config.yaml
d_mlp: 256
qk_norm: true
extras: ["local attention windows", "capped logits"]
lr: 0.00524
doc_mask: true
Each number is 500 + 50 x the weight over its row's rms, rounded and kept within 0 to 999. Layers, rows and columns count from 0. Numbers have three digits each. The size before them is the row's rms in percent of the matrix's.

# layer 4 attention query, 64x64, rms 0.0584, rows 0-21, columns 0-63
011:480460518539423499471419445416490536535583578576511415458519500494523417483486473460479533519494566564523441508514506471452581509488429387522495485507475604528544529495441524436463393555587458
008:515531470499622543514555559434425460475417410543542485654489513466506534501518499506585483532549466429489539514495466546475418485510537488453501524504577494536535599478613429553492525513502451
020:483493502505509477478565446536548454548401457467460595471440394603562530532463569554461499456637435475485501434524475456516409544416450496424503533480563507475498485476431482502521498436537508
079:506469479546486546436555410475523491531510442527522496444471517524588500533457566517426556538499503547529455493442527500469455411563397511547486562444481597524494602561478592440450408566542445
008:501458506515384435498416462434460508523586603572506392446464485519501442470447475531485557520496571527547476462478516459504626514500464417508466457472443555518523509534477597439451414510516483
043:456475511501423450489416436456493539546607597580523433431482492492515440462460458470464518522494595541515432492524516457473606505502437423524470460513432590520507505511466533420453394551530473
044:502583466466591512527577542498471452502394433393526499528524463484485557520523509517555479509505471403438570498508464511511484531459579561449541504560550385498527448490551450555571592426496564
058:541494516563531537416587457470518437542546514503498472416524472535556529475470574513529524482466513579518432429427531466478407444535481467540581559451507628516559570462454514433471421575529453
103:538550438534628437454565450511483489534523531498485492576472416460496590592461496491489513479500484491489546488429485477581550508485507500486498393478496506592569530556434375585516438438523463
134:480381486422473448548483449409565461411498521515501525512498512456600555474505512506567501592534549496560591492538476574509535504452557467416514541464559533558538585461472551518583531494437444
108:378472456540512440472434462520464639469505468481500513535571524466440480484458499485470547441618585418498579501425488530522492539488510488527517479410530473466550456463507384561422512482478527
101:490538479432405549491486499495500613465532572500540510511641538540507567502521521593465566506479410503548533572517477448540479496608428454559565501504527472608518447445533476558491484455525476
120:522427523499580441514514583439473420447550549475582455571463443564500537458421456511504495470410525600421390488543465492580447519445506466507472494495454466508522480504452462484379565507485517
124:466545578523441520564452569531452531501555585472526436454502467538437527482525477593501537528512483559431503441460445396459545522525488494592594509575529521564586466453475525484632520497523459
124:493484518528426426453381462582514458469472486494462470517505472553491539503483474577457496499569564488460442474431444567386432529538421512514479557507480512425642469506547517492461611529473497
123:467493535451560500451583538511516501470487454491538470381463544526516545368504447514555395476510495511470451450407470449423502457457594450420535511548600501420504490450499468491547517587499493
129:410541550474560522516542536446450552494512528486574481472412542531541442489540514542534542474457399474515502526543504605473525512546526521424429497503406540525401355435455452511482486562536550
118:471521572565498506507434459460517547489589434410571434522439547539511446550456508523474484497551600465478473486471603465485572463463487564503415517515453530430517535584460588509463535615536532
113:431430470452529506549413523505506493466438457462604485525498512501428476589467549592505565551545522521484476479460491540443476526546481558537495455414528529637537479458428459527471523601426574
103:525600453506459474389527376548512522540550535459457465436547403515591570538487512559487492488500459452515510521413520448476544481521468447395489488528458511517597444524508436576497418486534481
104:369521522495543491501493520488430572460513567503443533607490502561484471518449567489493599428547501520442498572525502495613473538440481448522533535581416452449485536509432506443478480417584478
099:490463411476478533540472493540511412569448475547419460461506495377423391527560526462569499540526511449533563469447487529389538572503537543450452439475492548575490476485459485496568458565458552
# layer 4 attention key, 64x64, rms 0.0602, rows 0-20, columns 0-63
006:540487507545460457450426507331470547517553556574498433530516515468502445432448456464474557483518585531545434500549516449436566504532449420502466446480469557530489575526494535474442420526506402
007:426561497558457556511544568428418559560496520430523425477549485500493536473462487546484503504542618495607484453581458387545591513578464509522474426506466456468545487492525540526480482564577533
016:405481494536411468551507395504408509541556518574495436441547444544509500494503423489418508552475523557420482493501471494518546534542415472446454457625521585471483483561402504463513455486465542
076:488465458499508533442512504494514538584504453593504580572484487494610490459454510563423474583554507509507449531524506490476405414570457484548475490445502593539489631531542526454443448560503415
004:555482510521555582381519564427466532501503473530425469624515546531572459481497535479532545465457505557554489523589512464401478510506496444501508504458578560498554550440499500545429431553495384
010:512518476496546535504521542517390484481492437456379518535538474503452567574487588475552481471451453490492574467465557547520460569471543522435566504528570424622562488440479535530494609488569542
037:484543489495492474554543413511495457466478469410511452410466424565429516533539539490524589458481491519440570468433470463561527534443545500411513516528519434432502356521443524554593529479497579
061:492454456499566600486579459547461412543488380495459594502516366557572537452504596567463485486471427523464477478445533461492417415472506522500503552486549530500509502425487523551540491512523461
096:503503472524581489484585488485471513466540473543470458614455395458464550621473590511485495505461528542547535436390493453553536471466452508400534435491477479527535462499559419578555426484494475
122:527416473391505457538460476438499513482500527564460508440513477569555503489500499524591507586563493435521573483533485544524517460383567547421536576518502505577510588505476499551502539525407387
098:456458525496527480434467506431446561403545447407471491462526508469373504585483505419440573482596547424530552523422497472470487537520510473471545481453499530469502488450531372529435563460512530
100:501486510449445532468525563499602610532473592499561510490647535457544521488426479559441544508492450540557527593550469460462460491563449526515595494497438495535510472493493438577544563426511492
109:490462592536529570482576547511513378397511567523615481592451474588538486503448485477525485453497528528468422465515472474555480570426512477536476485507467443505542480471512465531396481508391458
111:484500539528466505522473544578481496517451606415567453490546512528451477425540516540514568481511472625498510436486442437492600452489432542556556534536503546505589491436487497575618544474579506
111:507509563543508499438366480546506444444486557505518525476557472601469538491498497448435517477541510460443480459431395535424489518530459516478439514519536619473594539524560531475448610503492584
112:541509511429568517451521512496493467502532471485528485430487451550549502382556470493582530404555510565473526479397480492442540421483580467529460474547617476397487507405462505476480518607489479
115:434540585512495476508549540469527517528517450506536480498424517556539465487535495449575539497478477514521548590544541573464531539591462519456529473496447457560456318443402485473435481581571493
105:457507500560502543500430421509465513491574539344497504528391532590492469537514563490496450502567564462504468441527568456529545503544470508489435440477539495460480532538485545476441566643567498
102:437437519435518505468451542499506485496466469456598475527515489515441503590558493487501537558582504520455478487433503513485473584483461573498575504422462555667466496454525505600448518616485543
090:522541450520526479464504425475592540536562509515471492477547352519535558508460593517432524449430505495547561508424442434460539441562441489384477454526497519444526377532520473525563503503524516
098:432525537544448528528595521461411517407485529486479516565447604570423485550422541486521584498517495543478568501519532488564469564466445468454515502540456477395548508555438444485491496395577482